Weights of a small GPT-style language model, trained from scratch on English Wikipedia.
Architecture: tied embeddings, ALiBi.
Training: a variant of SOAP for these matrices, 927M tokens, 3536 steps.
Each number is 128 + 32 x the weight over its row's rms, rounded and kept within 0 to 255. Layers, rows and columns count from 0. Numbers have three digits each. The size before them is the row's rms in percent of the matrix's.

# down: layer 2 MLP down (transposed), 2048x512, rms 0.0703, rows 1733-1832, columns 0-63
# up: layer 2 MLP up, 2048x512, rms 0.0542, rows 1734-1833, columns 0-63
down1733 086:153104181146139119119159146189121140136170129167111093101124086168151127098153126091133122109138149144131087136111111118160064131206129142051140132139095140119136168115107130097131149101079140
up1734 100:140138119133155069137132147101104113151157199189112151074149127094132134135148182100111107145169151138114097105110163149094117045100131122084110119120178095084141094074097094125110193154179144
down1734 097:134102085138135160112140178171212140088162117150094137171136075117109141112154094054129112172118106109138136147125104168112188126123100130088126142113121105100118169128120152137109171118131100
up1735 113:156099092136124130135113073142117133144115152168139120063122148093170143158065059079121170097111141146157119084191102101142078122160104134130131139157133153105108120086163137132182067115084012
down1735 109:125151128148141103092168108129156157163123127179105148088162127130112126144088132152118127112126173157094104094138137090078087171123094175133156148166126180115122146100164042165116132133119162
up1736 102:192167126184123095153155102124098169147144193175101134105175107125113079119122126141114132106100092107146178118131083103110143146110124171156164089142088112156114115055110079116183130094071125
down1736 109:129146136122086078158114124135137200127155134138118135126105147136153132183145128150154082090094127097099125113181146150111143073136101172078077089087114085196134100119166168094138145118140090
up1737 104:133135082105117095174128143183158135110129148114109103148161178145133129190058186134137156143110105127137153178147122100076065098101158128104107067093131130096084081092095119179137128132158173
down1737 101:106105117102132123177154154133127152161093174102055067095124143140178149092135153141103144106115142161162085174092115113136184127105092153105131104140119125206168112128121136112131141121091124
up1738 112:116114074172090076092066091101144146113087048149115143148125136062119157149115178118139183112091144165165136145157097099115099118067160114104179168194091132100128102148078119102161128063076148
down1738 117:084121109117141098128085120065078118132161096100112139095180171122210173158053188185122131119097151151089063144157119173067177168084190122072137139143117130111124101118092073039120127114085104
up1739 097:096113142179130176147140129139058194096135123148134175117146131128135157138164073088140155150141127074122110094096098118102095131128039148122149146182098138078117074168128138083108143127149159
down1739 097:123133136122176105082150139148104145165078110108219095096086107107128117111172123131155156163158141146122122087174131147101152159125095138089141169125128123078200124128146090139137091113122114
up1740 099:180172121067097101136177137147126139150100183113112122151051089142149095145122144108199133154137101118069185042135058122123116134104110149094151114102168068098083182108100117182146091057166222
down1740 094:095137156172136171133093138157132118135093216049151123189092175147129089123109114135115111120133110122119146116164180143138158187183117159114126054123109147116152096109116117144122116099132121
up1741 123:122114089158099089114151137122154128133130122154144093124111143101132174137114103087147090175106076158111110135136079133100109235152102139107136119197137120178155162143053128143074129084142126
down1741 124:148105119114149114085115190091183101137070177077189116065183148117153076123136140097124122118063127100142149197161128114150099189117112175136108081146110184131089094109101141111115122157129079
up1742 100:122115124149228068156118129130086080101113068145150078099098093157133118160179156083123135208118111146107047098126170132128127138114075107158125209108183163131116166134121156081130035125068110
down1742 104:137134109116146121164084151144122153116172134113177153130086122102119139134101141065121145088122170102143141116150158110083108063119153203130124129189127127087145075137137102149143065140092192
up1743 108:194169099149145099102152162158174186147071073135133121117116149151124164176176140122130136076131091119139137121138137161156115150140146125071153164155112210105169103109156086148113132117138106
down1743 110:147092097081114122173117168099073120139110130179161174098130215073138184161140183174108123108165095120101100141081141134127178104121114103141106075132090175102170140129202180109090097095149118
up1744 111:164118131175129101143123138149147113146082085207141134120135166158191122188087135073122157081126112160132160093105058091138128118134129076158145163111135161163095100093118115093129189137094151
down1744 104:201153137238166101161111091158143107142136106135157081151122145153147111109090108122105099094092105103167106057154123133148115075143164104168159139091098170161208080116123169125139143110109118
up1745 101:187123189113110096129116096170118080157165136117149107096153172125124156148146185122106186095197097137171154158083135055129087130151161183114071076158115162184135153146065123119155137123091162
down1745 098:115082147042168176132144136061121142140168148145123156142195106098097118116114130123080098109174181123097158110132129131102124173186149134125167168156175123129092139170155090108127151186116123
up1746 102:165134115157156153153115161170127110123107102189164153107150157128118081154185113138096119146051117160133092136166145114147137100109090136111075100129107120109134156135081094116178130186112107
down1746 101:113098129067109082102103173088102166134103110101103143145150160132158108141175095111163152151081071114186107126145072150132145081114207092062158138117044145111101213158109125071071111114150096
up1747 105:152112111127152134109127151207129105104141172181064063121154109104115150128173112147164110100175100144113092113113144123136135163118117206145057089160103113087112143138117083121177183154138054
down1747 111:112141128134113097126127152095078137093030134142149144145142153155127109102169141183126139166144127151157249106100084189104089183120074080130133124120100149135149114119110090098138158144146160
up1748 111:132129152127085170091141143107108132096100147170150169146107103137147145084157122137171131114170158118149137114109139135095045129125188081111097142114142226126192079123048144156115129082111121
down1748 117:156140130189124096178159185123119092065114119121108110117149115080087159132102128115132148111111111145079156119171075127171111141135112129089083123153144113187124147118156155131063218118109145
up1749 102:114127188127095132042121070170184155125092149137107089133108151128090126211076156082148109144114151111156121127131101124138100114137113061150184116138142153138139091171143061183080111101105101
down1749 100:056093132136147206097152152138181148162158111095168115112174104064159134127135115142131081145133127116085051098160117078087111161130108123143109162146159164153134100127077164116119083069150125
up1750 105:160146142146165157125142107148103179175142084196128129170088062135140099099098157137102138132143124091151112183131133102145153100162154196109105095135082101114111156157131166121102121090093145
down1750 103:119074125145107061103175093119134105151147090091125172122129147120096109071098075168139116102132098098098152115207194148179174098164165170123153144117141154137097114154150089155120140144107087
up1751 099:132159111159152116182114128215172169102139159176137117099122092146158148111099135149081043094157144111154146130119080122123131101155126202215143151154105073134151125159096119161125098138141077
down1751 107:128133137081105112108132110099156117142102164095148094124162155161199147147125163143072101163098132145139158093104119121105161117136095088120148148150144159076140132115093100145101121105166142
up1752 093:205143132231090097091106147106088120143102113157121138105135145138132162106110146139098183089114131066141137080107118158146143206068122190129088113139091095135148150110129162156169126142153175
down1752 097:078091110083125092130191119112146164089127080059067071129151141093136114150136131146156144087130124158105132178154090143133136080145162129091109116139130097216036173121105092099156095156136166
up1753 108:077143162128150114063053119136078095141102146118119108124095154174109145091111132132075160144118151146119094102092058177088108137138100092112096104115119088115146146095114112150119136182154060
down1753 118:113103162075117085100095163164133166149108096153095103118170116165125099142068142159139147112126138152135136093101097144101073093096108145151117088091095074136151123095106130163118101130033078
up1754 104:154133129104173170090096109136143227115091112106086156112068172114091119057157124136128122118158133131171078093122178113160095055069164104151127099184124154168048155112137060152124129116144157
down1754 114:098087182119142081143074126149179087145094113148072089126126157148158131092110142137117113101106139099182093089151110109126144099101076150130039128136170131178103101133183186132094156112124168
up1755 103:156148149161155190134158191112115064149095060093165103116168172155115121120138171113149134082124140173077156160141152144094111125095141150113145146115107162113113141106105153181103112151118143
down1755 097:093154107106106148100115119129117142113097139112139135147148165120130118181135105177072202096108105177158061132100131114176139096111112169114151091113080093109114203110094192130109154133104133
up1756 094:060129100081130096101114082129149112083127090184101154125115157165168215170111131139131140164157119157137078088152164097156119078149176133138109176092097161106122129132138109126166085176043100
down1756 098:092170086135080139135161140133137108097110163112163158137123134146096167123120159142104153122142155117157072110200103095096124158108094119133114110175142203173136112172154141119154144138136136
up1757 106:086170095097107123122142069134140102130143123115158149113134107135192130109093126138102165160165126103188089094080125123106190124155161143121112129168105100092191132105086111105119082129146122
down1757 105:153089165095121107161196141118109134088071093113130140190129132122176139074084095145125155133123162179144116137131168105119186158114139097150097111127138143156132156106142109151136121157064126
up1758 105:128143163142149151106162034135091076104120084168172138143122121164164131113159112120076175126106123129147119152124099143108133128063155167098103104147111074107107196099097118118127072092158125
down1758 107:120128198145108130160085175100081122142116131084103109130180112114120066172143109080134165198090189194137176127164110088159189128161148185138181082090075136058123104139193059093129075107173140
up1759 096:115130137132106090128123167145110128123108119104081080120143074100103072095144124087165062141111176148111059085166139112102100149156215143104125135095129159143153115104093135075137125157156155
down1759 090:117107129201142169109109157084117135101095137120127125145158170090118085143130145153131128128144156136159093082111084107120128128161147142120167132092135142158116132105126106066084149109106107
up1760 101:120053109074184119123132106120123147147097205144146135114131141142078173136126172112109153109105144126141076072090163112100145108169149112117122158127094123109172136102127112113176076151170150
down1760 106:095110119146118158079106115107158158065106161154102176110125085106090112146064135129119065113153087154147138087166121144158129124138048123076077042105134077143164217163055185147090118158096148
up1761 116:180151103144124055080141129158128147139088104069177105145111080161132160150095131138116125111106122121134124112053114131157114112114127164053083123132123121106105149106144075137105127182116124
down1761 112:123158120218157106138193141122099181166143141131119121100156119160141092117106121174122140089151085178150160128090121136144098168122171121077105162141089189063122132175084124122131139168075150
up1762 102:147105118152144145109183132043115168149164176156117170082088083110140132175099128153132139122126121196150084127120166163118131177139131105104098070127176133127157113120167092108129175166119139
down1762 106:096175123173114149167156132059087160114159131102109114063134118112107132138127098183135143140111077165143143133072152147139116120155140148088097049145117092140149142206159163134111142109064089
up1763 106:158096085123121138071102122108143133045069128167165167126112107141126166115117157078107137139136140158121119168102131069179125114108095146127118087073085097112178164155141212145141051097124136
down1763 108:109211124116121124137140137118154105126128107115137125106122116120155142074133136182169139116093089120139075180114092115077160135084068126143169144104158102164116157156096135118108104105151159
up1764 115:109173119112211153080140159092129084099140166144105140081136182162109108166089168132131111176053141183092165066162162109093116112115145181138149097111134180105133142074113094109146113163043159
down1764 119:181107130133171145179126129124152084100154172110086112122102161125122122160137177102152155132095206155075163082171118095093118145143165144113171134132142173159111080137187117180151091148099102
up1765 097:094191146103124059144091118148147126175130085102085110142125142130141112130097143134121141201152167143128075161182127221206072127129143090066092115171123077117143151107080130121151176160110107
down1765 099:155146158159155140096143166105121138112164153143137171142149116130185097102054146155112117106134162155104136112126143146126111094077157104074149163150178179152117086181107129108136174111132045
up1766 079:096158122172101156113154117137137120174146094093130175083161103211164160119134163092131214154108098172104097114122145093124125101154095084123126157096110152095077130093184098128100097166120121
down1766 082:142113167116126112185106141110131099059103147079129091161125174075126038143092119137132078098148173118136119154171132156150128225104141154096127126144175168144149084198100157124127100106143149
up1767 102:199065092147125069142074148140131112110124131123118113181129159163160222178119134104138140131112125119139125098169123132120087166155170104108128105178102154101076150136197124186161120146110158
down1767 099:145114108154137074161150139144116132104155158130090137111143098117100147175158119112139073178109077106178105153142110124125081137161129131128090153165091192127159151169124088173162064173092154
up1768 102:135156145237196065145169187130111134200108074157110149143112121202131151111140176129131136137123153125110114125098053117138150115161109110182097136107108192073118163063098126137189104112173152
down1768 099:117066147090163060072099162102164129160112169125086089159117170126113135108109164156119121135138150125111094175108119174104163105105123146109051174073157079081076147086158122176155127147195123
up1769 102:171137142141212114125118186198149135150135166129134143114127124101125091188160090098126129052146093177087154154179134130081124156116167178156122149159121152186204135141080111162163199062106179
down1769 098:141106116127120148129138153162098091147102144131107083134110141149086165035135107092122099119138183142069148121127109139124103070174086125158118138115131142157096116130161080114178106162115154
up1770 096:149124170113122178122116182123133114121143090160137126040120162169122155129145126075110123165112159105109132062104175100101152188075107109122120126160139152105092090153143133092142161077119095
down1770 099:105159206138150166187134143121100163157120088134118130085090121133122137076154115124097142096083094129129145090100162111114146115168142108206123164126128102180086093161121084164151096113105102
up1771 106:117092036063119164102102098117196103164116161145164127122136117100112170138032125144146106118105142119116061108163116192121073172169139118115139167108147108096133150104097110150158129074070146
down1771 106:140109165128091064119134062122172117134146088108135103142121124049141200138117109123160075146142086113127136123154072107139132138160114140093135131164132130172095112143110132143065120111152144
up1772 101:110160159149156087103143110140152117101117146174094123128119172139078129160126146149101096150090132177171112152102059153155131153137153101129184145124056176114100119056137137141175116075124142
down1772 091:121156148159172157127161116142124096152159152013077134144082129065130169209149143097155141148120170177133170081232097203119058137090117101144120087100167105127047130142163081088135130181123138
up1773 089:168129066138123122062086083158137112110153155177097149131114155085149136134089145107122097140156101120098098139144184110057097094095145128194077150070156104140058142163149119101156139094129144
down1773 085:148083173105085146160109140150102138103179129116135114163111101160071135180122095184160108057113132125089167086040147152143155149154159131120092142159077131116190113221099179144083093081102127
up1774 095:104088165150136126118061084122144143179134133110129161135107105100141155156122196100130064150117114128129113108191061156150141119101091142128081152069114127168101129093128090162105180154116151
down1774 091:162126077094071099092121159099077094090115189150105088098154128131187091105172113144074144110158113096081101101115131106127080112101088125096160070193137179078131125111212162119065109115112138
up1775 107:082129097167136115119112153153072110143134099155109142163108105097145087167083156125095154142100182128184111112113143140092155118165200193084117096146089082137113126088146173168161145174079150
down1775 102:120182105113156070140157184098131107141150151142171174090113123135201172133132174127102130096134142129159123131125163146116194107171076082146160083107159164212127115124122061151141138107095118
up1776 104:100160040161099100117146143109131166166078095181111114167142114199134072155155159129102100129135167121167155149188133139108100099102102133120108119153161120118118120093156132130140086097102152
down1776 098:133105121127143078148071135101108113129120201149158092144152144123164125135120130184115152116138152119145059154065115119068156131143086169196093116134125159120121147118195212079107114043117124
up1777 106:145114188118167113120162157125123146151113173129099145104102131099095114108130112152135099159105145131125132113160157167124133119166130171127065097148226223112083131123123140091132087159191179
down1777 119:128109184125151104187139145125204190102098121048054092115134123094110132100130120133129110114119158142088156169134161140168094079162116123131101101132196161189097104118093178165182084134154114
up1778 096:140126158111159130099157143191098165180178137174118109120068131140075115117175145139107151087132126102041107113126126102096158125088163129101163151162106153193109137136127143107130111166114111
down1778 083:141085159127124088178102124110120132102094141162154175159146162159110113175145142109108134108150077118154076165134098156188057149185154159159186167110104096138102170139171135130117055138138162
up1779 108:165124071120148191100124111112140155177095117094110133195166131119127146118157137149101143156138089082090080133125091131098036151135124165176154101118191127121078146083138158149134143142163099
down1779 104:091142130125157187160109139134105075127111177055148152109182145104150184134125194180125118116097142048155150101161081128108148116163114157109183052115086137126102130184182157134163085146104136
up1780 087:092195146019097142042091156138163123137117145159150078164128121131105223151139128108107176152101099180068126130120101111180144132085139115116144137164104078122121136118114150134114147186154084
down1780 092:139137140100097140128121119111093078106138101108068191149164119123116085111170159109220096159155112111116147080145160095141178129127088173124055086101110155113178124136109141133151108108079109
up1781 093:139142085135136116147077103149015110142113177117140090208168087122127147182137137130071174101152109168174195163153170109154141152171157128197170129073111109138062234108103120161099176202120141
down1781 098:124122141135145139158105092088025121153166121163116163107135158097110149148148131162114202141091186115122144184126123151146155177163140146100061129128124115143119113115111070118212135146117089
up1782 107:151133135059106101116074125133140174109124124105133131072110132119113129149110167138116113167128113167120117151134136122157136102069171130118157110168143188140118150127110126155129137181131069
down1782 109:123139186145117055084128134103151061120081157116147078116095140088082103148124077137103138141132112101113064143117120164190124147140138167127108157127144128191119038156172086161066135061129111
up1783 103:115131133129132187144174136162096158159158073091072124077112087158111112078096108047103112160083145128096168119115093067152101131069125100134179053096092130034133080113133068142098155154131107
down1783 097:155160133182105152142142128189125135136165090122105114120150125083097195058195090096136099211099110098104120112128132116156141155064178134189144163102149150126134086108151065187159201059113145
up1784 096:185078086109103138140154121140134117116195072079137176118113108115096192146107120133114143107133110148126153140137142160159136133207136145127133106092153119122188126137144133104150116181161114
down1784 095:096126122102120137121089070122202148088131180106124119088117189059081154144084128078094137098167208105068132088074131145078127090102138122094139205132142135115104110093054102166131106130098178
up1785 103:148177120110109149144165115142105127155083113132110195109130100107133131154112110140117139107114092142161110107109097112130131104059109124101105152160131171113102132103133124115096139111174094
down1785 103:149124095072101152163118145074094096134181079164113208094173138135069091137106155127141114155134119186122104110116095198096145134108137153087103061097117154116115097092152061122159137134075159
up1786 099:144149125137144114126106144078141144139097132138135164139142109118160129102080154142118123216159103182205086132176089199087168187176156132139159180112160096145161135103115106090141152116138140
down1786 103:189075093149140087071106105078092117115121135155072138112104148122163120142140108133156136075178118143056112182108120115117167234142143099112097214135076109159161075155112133110128132130075109
up1787 097:124153116108119092109113081132142135129130141145118160115043135123109219124142154131123128158151088133116130139141123117161140108104083106092076107142127149147087193089110127200132136132135179
down1787 106:119128133154109144128148084123093147054087131114108073100125143099090130117092109150201121112138126130139099136154134125131134147153070179201086163118117127117120142120123111125133108094132208
up1788 101:159160178121093139113142105122108153198133156187118060170139133171090115136171101168134111103128128135170085168117134154086164152075120122117165164159145148196100184119164151143179090061110163
down1788 110:154142160135103146154132107104102144183128105143114133110088125121088072186198086148126100114112136114142143197090125177099115163138142133153132157159141124155146168167130116147109118147108138
up1789 097:169110166104155120146094063080132163135109124095081131136063111123066114134118129126174180120158103116143173071126142125137144168155096157139126129102179212149136113058157141104109091090149155
down1789 097:132133115210174145158065132165127099104173124170124151128117127093096166119108125147122152075169156145148124066093182073146163082131108172122145117122170180132103174129198148131113080068141152
up1790 095:102210102095102142190152121194109098078098102177130091138124125089129114170105125186126152131130103148111124098053094058067117089148153101142113151161133143112132144140092139133063150134174139
down1790 108:169123142135101160072124074130095226168167105074099091140096108100118116138087142155148140052106095134141135123140127117049080156107120192125217132166105123138079155180134152180082144117099125
up1791 098:089182103106113119063092119161129168140121061119136096124157128143099151148144118085210107135129182107059173091080181144168098130098153150127161088146081149131090129111119126091145120161154109
down1791 095:126130092138140184122128175096116069085127153123147140081084190177089141120092118096093107115090215099184135178101116102164101144102142158115136129111086131100146143135151126078139090124091113
up1792 104:190133099163092116166100165139129144160108136139120100157136168122087129141135120171069099143153092095129109104088175090159165100113133124129161061153107112113094096138148130093175133135123100
down1792 096:082084115157143131150149175108159103115160102089085167119120099127116181119150166107101192114153076115147116142169081163149170175124109172171142133073087087100118117149099145127116131141204113
up1793 102:126195205151168162135138131148163143137124126145104165137099123148116129098137141161126190091091106140131164137106100120191121115105081158070103140081157175114160079159136104101130121141132151
down1793 097:093156104062163149190134124143121173116098105237164131113122131100160096121155173084061147068119151176114166147189132151117126112154113139183088154116077147156157087106101120120146091107137172
up1794 077:144148138073152145177071113127179124138171157150095139166126146141125119099129116108126129153148111186103095172149128141096123085093158146124123091115158139155160144197176142147107093082161118
down1794 091:100150121097156129043158104153097158084120162150133160103089072082082117135073157159150167058093138167056161158107115148061072204122117159108132131199116154111105132170142140134118195126123126
up1795 096:136114145125072146144151118157187130190157174151132089141130045084106174064123116067082191153139171148109081113128123095124174115152158142088112116088164116100153083136143113099152083125147111
down1795 093:145077139111199126157112104181129126165125115145183153169147051104198110080144098116112188140106149150061148121065119118095088160107140120186161104083094177120079107153130102099078196042141168
up1796 101:166160128141117118078159137132102150131118131118070111118138182143101145135148157137115138113124084097091126148136097136130119151129133110171091133122166156158151135096146144110126154093069168
down1796 107:143139118061050127076121106123125162135137151082121100096179210108151148106146141136067117083092166122136137149140131113177128148143102121103154083140181114125141032131085156126082109171069142
up1797 098:138144099168152174102107130130141119165108148098075133181126151118126102099136120095150147115113108086113111118088128099156076125176096149160119165091124145153112134157137069115159163185092108
down1797 092:110114098140148080143162157113092195138128099102144155123165074144138089159135137132144154115114154143118107075163142093090065072087137130108118125165106133148127182114021156119134084152165141
up1798 110:135142156143159104096149094137158146110113111192156120085113129086146150114094105108144136123166050078081074161100114187142105086111120183112100139141155071181130108099099121107181119147152079
down1798 103:144078108116173181114144157134151124127157111118126137151125076144152100141147103145131137119116134112146165123113142125136088102082182138130112125098115127111122109124130123188128105140128129
up1799 099:094116075115092160106169103133136150098085056139116105144126147167085167130147092113136140126104117155206099117120050118116087135157152140087119118155059103133130171166163135093090149106094116
down1799 104:095118133087134149096075101088121124114145106084095124139158114116115104130150139145117191138110134143130131135174193195211118079154167138138099130184118156114183098144105119108163132126147102
up1800 093:148108109162111146151105124181154057131155131097099106161145089114096123107115094113152150134146088123098128145135181099124109179131090123126137123159123137157142153140116128159088110122144122
down1800 103:119105102125144132132164069116149125125141182132085128120084139071139087139165110074177114093128130114104080166154131105158079171149148176228072103142142131156207163127100147092085133107208086
up1801 095:154141149151145180117168126100070157173087134166081169096129127160157144159123091135130114117129154101093158126129178041137116082132092114070121076199115106133132127110127136135140119149074104
down1801 088:102059108139165150152112122056096162081082105131112127146141098076144135156136082136135123141140184105140140169189142142158117162118140091146137145078163141156119129183148155100100127092171166
up1802 097:099145142084108192152134127095143164125076091184129092151119119157140073101154195054062193111134079151083112120105169117133107134086114109084147128111103056060171131071123122134106098110135145
down1802 100:139139117105102139132107170137090150118170146175152116138182192116084068115169111138083112078107138189086151142148105095113184084127163170099139086091146089099121133098113039050102177069157154
up1803 095:105091156145130136170146110140175103079150107136127165160134042158158126121106117164096148144139135133085189139129146166065143107121103121128136139067128142116211172059124134179104143120130139
down1803 090:122153111108160143114134127113177171166150112121079158076157117153134135127100160166099141119141106118183104111093157116144113056203161155045101119097126051168109093138119128099132132095208121
up1804 104:147119112158152143119143078139094153161115137143174122124133115105163119098115172116162099147136142115137159155127130182145168139155131173116139101184172103120150187112143105087137143106126122
down1804 103:089116129148137128130115088138109100100117191125132086123109095158177180125135135139186124122140173102189162148143144088175117120064132120074144122111104138065185158151214044145144156193208158
up1805 092:194080116179137088141102107127103159072095114161130081188107121046111068128083147137126051099186172115153109164132107161146155141106122207105139142108127133162173143124076158133136118073189100
down1805 115:084145131107132146056160129145137113154163111142155172101093147205145179087152097095124153132077100147098124095140121104124118036137122094112156102159156133097096103073165098125135118135073115
up1806 100:171133131137146099141178146163195095197113091138113189112176169167070154086094094150104105151166098190139122215101133123160120135155093129209146166113132062135098101053103083114111152122130102
down1806 101:105069147133152101137118138142160104079115101134083151184138170146143139184147154142234161123079067125070178109121172170129132063090169130134177144108199062153100128080137106142109197122081143
up1807 098:166113102114102127120120126109143173108108184098085155124138097147188092152174119142124092115073154089138142101181111144087065160125137057140112091150142162153112142091165116168086113121115084
down1807 105:060109145137088136099160172117144067118132153087158164119100108137127149116082120126152096185178146130071102111100151136116104119169119086150195117110138121157086203094199057098128073177161095
up1808 095:113107124177128132129078083211142139163151122164181102173102152147091111119127121100136147115085184142186171131135126150110091119076088094115143079121100094142088104090141155122108176092075143
down1808 109:103114108109143121075137125197156087126140093154148054176113116209135157112139066188124182170086147085175114139063104176117124171131106105180144119044182133114141079117161117174116100087102075
up1809 098:114141100140111193161104143137112173168079085135087176160134156129053167168138184155144103142152098090134047136119186100094105137113136087111159090112119117110147127145092241099121082139119146
down1809 099:174156101123111102148121106088113145107072143172116097140168163139126159089153093176210147136145085120130167102107159143160128086145084115127130107104175131119120127189124161111134171149199136
up1810 114:113126146130088154127137126105170123127158114164155128145143161157132149088135090105153153144168176111156132108122093117132055093140149111107143131140163134118129140140086099124164130112116136
down1810 121:116110148147116145178165190106117108147138100143114092104124135071124124125124124126149123125067080144091207114218134131141108122137085156117146092188157160150146120099172156150141183110092112
up1811 105:184194119112154145106141059126115094098133124109160166112122130137060104104106112146184097169123137092113180118112134120082084098117121107142089096157144088112125116157103095125168140090110167
down1811 106:087114158128132137165135079192063058153100116165087109095169148113114164138089120076133124230036134083129109122108116094179128146145143204101079140120149187161094118131147122125140170142118084
up1812 086:161133075149084150085111135107159160163192048129145099083142153082094171103125148091122120096148121130087105103170158140128175121173168096162142178056119151169108095166149179139175121133176193
down1812 089:109122129128085103175073115156120140121123145136129135132151125098165161133182088169164090131089135112086158177126141145139128102136192160125099109144178110132136149124170127138118157118118142
up1813 085:120122123188155156096064171068094100103153095078139141097091163130045116115111162135184142164132111134116112098124164133109178155132157150054156253096125141150165117116094157167135122099154136
down1813 090:111136152105112134124164124131132160106123126142143150070123107067195116162205142116202115109148118121171124110116139149127093123071139161152108073121144158141172129150124124125111116175097138
up1814 108:137159115159109140143136137113113150099117136131157199146182118146147164114157089112123044140122110142158157164163165143107136125129123140134132110116070080079112104093091114144121166149123122
down1814 113:165123108133160109086143107083110139191097111106070205119154089192112114111074142109118118080190025113142186113164137129076138122173120109096110157082070103168092127131162128132096160148129171
up1815 105:121144146094059151178134157146093166131149171144067145167101108147127115114073137153157155103150110163159123101136156110135130147130103166160188124096114159123049131133078051143190137166159161
down1815 117:152146131162105200153135132136111128098125113196134139093102112144058057139077114103117125122140155074071127185064143092123199165105096124074125101176096152122063140135111145149105104113166148
up1816 098:124053115087197158120152150154106104095120129140118149102136076135090095122114149128197133143210101119117089157127148095144167136160138119156170103069106078072100126152106079058181107098045196
down1816 096:134113189092107063129177077039107139079220141089099086120135116104193093148145097122118106101143073113111168170151112117058119126107085111077129138123165145125176109121179149118147161139079116
up1817 096:107122155145092148140133173171143111163129079093069119152098111166148104190113116124118135110128091143139171161074166126153139132120182125096128064119053094102074188056132175079174138134124127
down1817 084:103136189051070106134142109095124124119124153151099084121171108146158148125126093170112127120120132104078132117118145155193201141108141201117120141183110126150168138166131184123150126128148144
up1818 102:143126069123097114123150119172151137157146138103122138113091168096148064069135183173161169101152122146080120174125080131138157078102137115205105100063181095159114130147135078106160129157112107
down1818 090:127138132137089111122082124103214065122180123130140105172186178106144165133195182188069117135106084123099121169181177150122132151164160131110157189121067110112178139129152188109100117137184165
up1819 102:170114116116144222169081151128115135158172179128139110132094157132128109110164153126097083147079147158136113063151173133135138151130116157112211190091079151180132102048122142121177106112146086
down1819 098:149091109187152123120117105115129148169087119074163156099137163106097167084144134093118147122097086104120087047111123129095157152120168139100157143155122132163133104115064097152099142145162098
up1820 108:140215056173147152113104140134102171152105147140120085127143116087147143137153141092096099107057164082200125155093147114150103058147096114089145102143091090121162105082112183155170148115154182
down1820 125:141155100144089080120105077132113161121117153126053131081166164140112137144143138101115160081106160154178133080100138115116092104169099161101106133154094074186142076133163072129117161154075153
up1821 110:143128115221117133102141126169112097109123119123099145169150116143107144111077106145119183158123126168198133139109169129108126113110117087088166133115106090148110138137164105077135108192198139
down1821 101:146206180153103099166153149116121134084161136138127082088182120087104107077102081155110132159148140115143145131095109138129126133139160092130106123116085152125086095145131107127165120162166121
up1822 094:091190130081102182175091087111150135161169129176182164174123138126108167093125126099147123113121140159111125198157145143121136204172096094163112062163149137090125082144153175076165120111155156
down1822 105:104134154159108092162137086139102134139059147150141134091144111071162107119134113135168154077107085143071155165115116129084116098142117077129114078138115118123106126056149129123158103150104093
up1823 079:099114137107060099148122135100136172188154144140142156133146121164137199130143124117128088095132110096107088095110113155103148135092131138143132197115161127182183173153129130088140128151148138
down1823 095:059136092139114053104112149087117084165180097152153109142090130104091194104103098083190162133166074094138075142067169144177103186102152114069163106140153068084166154139114164072102159127130172
up1824 090:154065166072106156146116192129193196131142140099101123181134123085190114107150131181161166160138159083104104145100151125130091132119080074126090106047156163149156099092173059121133156161104106
down1824 091:155122131144175119073174160169080145059143183082120154152080086144138127153082115111119141105090141136149140087097119108111119124160094132126109053129127172159108091094143143096161149129117119
up1825 092:127083148122138104164114114141182196141146107117121135075131140122112145199154140168123155137158068159099165067149178145147119073079071062120119129074121111096130088114160159093159095139146116
down1825 097:119154152144097154150125131056137119071177138116108091139099117163131069107089136099141132072110188057148149126126110073112077181140123107128122142130131133128153125131103145116119130147198093
up1826 100:152111111096130098168119176119169129162116074084068110098108156153084097133142134114105143191130169127150102194131119091097117133142160117079143132091082133107128121147119063151145129146145150
down1826 106:092122123171116181132122118129166124129098162148144080162123154118078150074163142143164123094172101144117145147119115126149163101118117127071088112155195122128136079105159121130123107158165129
up1827 116:146140128144116131138099123152169110131170076101135090122067148110131133144152157104121138153193101091142128136137140102151093188081187113156077122105107143109180103092117088138139099060136115
down1827 111:127088107128119149079077146133135156170110114139153095115104165183103145127143119120129132170157155154138107129113113105106119165118133172152094128127134110110189135106101122100143136132115118
up1828 105:107100155141101115144156168171133147065123175097148181099195099173115137110118141108146146166135125095138120139122140172094174173121098152166132111170087059098169134116075092103142176089088126
down1828 095:098146105101093133181125124158160104129076132127148127082126137161113153149197109116059163110105115132118133073112158130153144078152162134124148151121141087151133089046091111103147107085103124
up1829 086:126158166119128128140156135136101196082145100140096163133083169102167123092095119119071092120128151150129125091107171207108120163129146150147126055129126102091143147158151182066085121034083138
down1829 095:160135077111103165087083053118091123112087104113143142195131152112080183114132174084123143115125141118147157126139096158186088208111153119126157118141133133106133116045143105136113066167189079
up1830 100:170107124086138135127059131104153127136163158196117161147157143122135137130105178163115139120104138147155169099121111131174102125129110147162135097176167158090108102148103108123079153160146111
down1830 098:118164087126165115132188147189142112110129077139136134098160190092097126167120114155099153122150169096089078107160106100129147099096136177122131110104127049178101133130151110115134114107130142
up1831 111:135154100182126168154140175116141180168166109085111105147102165119121169101131137126168177143151084081158115125113112118175183171098123120122128152104117098165172149134105159160101098043118141
down1831 116:170090093105148143107140064159169104143211115129115115139093136102053116153080117163100126091079093079145129162165153116095091150164126146083198149139097086159090053122149130120063168149132088
up1832 095:140080147131140098140189128154155161140114118077112114119098151169202131138109093078140144083121131152142095153108094118092080145132107169136078112136150120123093102115153126113100173118162124
down1832 085:163128142170158116133101114073136149128181180125099083126097117167072125154130127109124178155167148093130061079136104108130105111123074117055065118148122160150124078175109143199081086167107162
up1833 104:118147124136132075144125158150152084132087118133135178090137123129087164065090178195170115114175123149167066105080167114068134149122113129106152148169139120125170097084094183148107196154175092